config.toml
n_layer = 14
d_model = 96
n_head = 3
n_kv_head = 3
head_dim = 32
d_mlp = 384
vocab_size = 8192
activation = "gelu"
norm = "rmsnorm"
norm_place = "pre"
norm_eps = 1e-06
positions = "rope"
rope_base = 1020.0
rope_fraction = 0.5
qk_norm = true
attn_scale = 0.177
bias = "none"
tie_embeddings = true
parallel_block = false
extras = ["local attention windows", "exclusive self-attention", "capped logits"]
init = "normal"
init_std_qkv = 0.0425
init_std_o = 0.00803
init_std_up = 0.0425
init_std_down = 0.00402
init_out_by_depth = true
optimizer = "muon"
lr = 0.00672
beta1 = 0.93
weight_decay = 0.011
lr_head = 0.0115
warmup_steps = 0
schedule = "wsd"
decay_fraction = 1.0
decay_shape = "cos"
final_lr_fraction = 0.05
batch_tokens = [8192, 16384]
seq_len = 256
doc_mask = true
train_tokens = 100400000
steps = 8304
dataset = "wikipedia_en"
Each number is 500 + 25 x the weight over its row's rms, rounded and kept within 0 to 999. Layers, rows and columns count from 0. Numbers have three digits each. The size before them is the row's rms in percent of the matrix's.

# up: layer 6 MLP up, 384x96, rms 0.215, rows 370-383, columns 48-95
# down: layer 6 MLP down (transposed), 384x96, rms 0.0975, rows 370-383, columns 48-95
up370 117:494550450526548528498485479504530504522542498546485494463472507540534476493504493477480513513458505477548465496507514502512445531498522454496518
down370 130:508458498446499511502499473488517525477497480477511462484471535421482503514509482508481546517523474528492542520566476515513513490522496473495515
up371 104:491477511516522530509497496475510546511557535511450551492508499540486467516458458454483507502486480473494519503469566475491516490500520475504513
down371 104:496513480501505526507535484514505517518528530476521486511516508520531451509492491462462469507486518475455519479431456558479519493516501537479485
up372 090:559486530530492510488499532496516480550526480511510488467480512558512491489524512465478512505537496478436519518491520450492502505505515521478515
down372 092:496482486466518490492533488460500507472502470478507494516470487488471480520498520523489480467492496493526499501490517503452479481507471479510452
up373 112:480519523512484483479530487488524500512531450517505456484546519537512543470500454496514493545495510493508489498495474517547463552518492489490534
down373 112:494504514490524496511502504519466484514489511493511486466486493460464477517487454455501453548533509504483527538452521458441551457497487476512484
up374 078:508490496472521531546499472479473486468476465516453481504547533531505544485535514451486502508503509491511488491471510500478491499514486517514505
down374 071:519463540481530497439540502501541490504489527456497509477493455503473529482521519484487536511476479528482553471512542529508475528473476493475477
up375 093:505497484554511526461512533515502479505550478515508500490483472513508487478449529485494510489537547520469528512487516498487497503493531493511500
down375 102:485547478495476519481506534500483485509492477484513464504478485551458488506469490506463523460490489499486498440516532499470486509500524461487494
up376 082:482494505528499521547518478476507509485540438497514517497562507507526484486550501519510512513481462468537554498520515536495495499509533509482456
down376 071:515489498474482468425475519525483472499464541490473496487496512513474514506487508487482514486510536514467496517505468441549529518458487502531530
up377 120:486468526557503504535473502557525484490463517521481530512495500494541534457521503461499505480497523520522461487479499513486473506495472523516517
down377 116:491472528438485489509500524503493553526499480528535473452500484491529573512484510496542541522497491510502502519518514486468511493514469502457553
up378 097:513511516484489432484477496535562467488544485494524493521469496531503537537514517508497500484499505484514505487547532512513492547469528527517483
down378 096:498467476537518531500525468506513500495464537519486449484480511499461503457480517508495498484482464483514530472509525493499503503546521492469556
up379 096:520539455510531513527496500501526489506503470501468538451456502541526487505439529490505510510478510509484494469451559508469501476527502523504529
down379 082:482489517479483469495501516456507504504512502491461495469511532450500537514513509486514498469492503528510482506502493498533522530488485532475490
up380 080:513497486515503509511533496518445502495468493479483481522498491527498529437540526486546461447521459474543526520514488470475505489514471497505507
down380 072:517504511466504454494489510523510492528517477483515520478503468521507496534483519528470549502471529486479475515504527530558485554476535490511443
up381 103:503517512497542528516489471503494491545520509520460462513460552513480483532562501463562468493485512529490491509488514469509461467512517526537506
down381 094:516465471475474541484538499489511479507449515462496498496526472499518482480461523471496484494469497468487496533578542497502539471502471488495531
up382 106:537470497490487490494489531447452465498500511484496465473509486558513497508486463487517534492472506488529528524498485525507538481516476506505538
down382 109:521481471528507507465514537498498487514501512492525480520466508509541511505535530497505482427494533474518478493458475499453507526504516546501514
up383 112:528508503507534512480515456489494514522532492488486500490517481498494536497558543464529466498514478494459528479535480494550457485514510475481480
down383 103:501503467472491516499463468459482494536512518511545486444534528491491494512506531489505504529517511518492506523475536506508498486487465498493494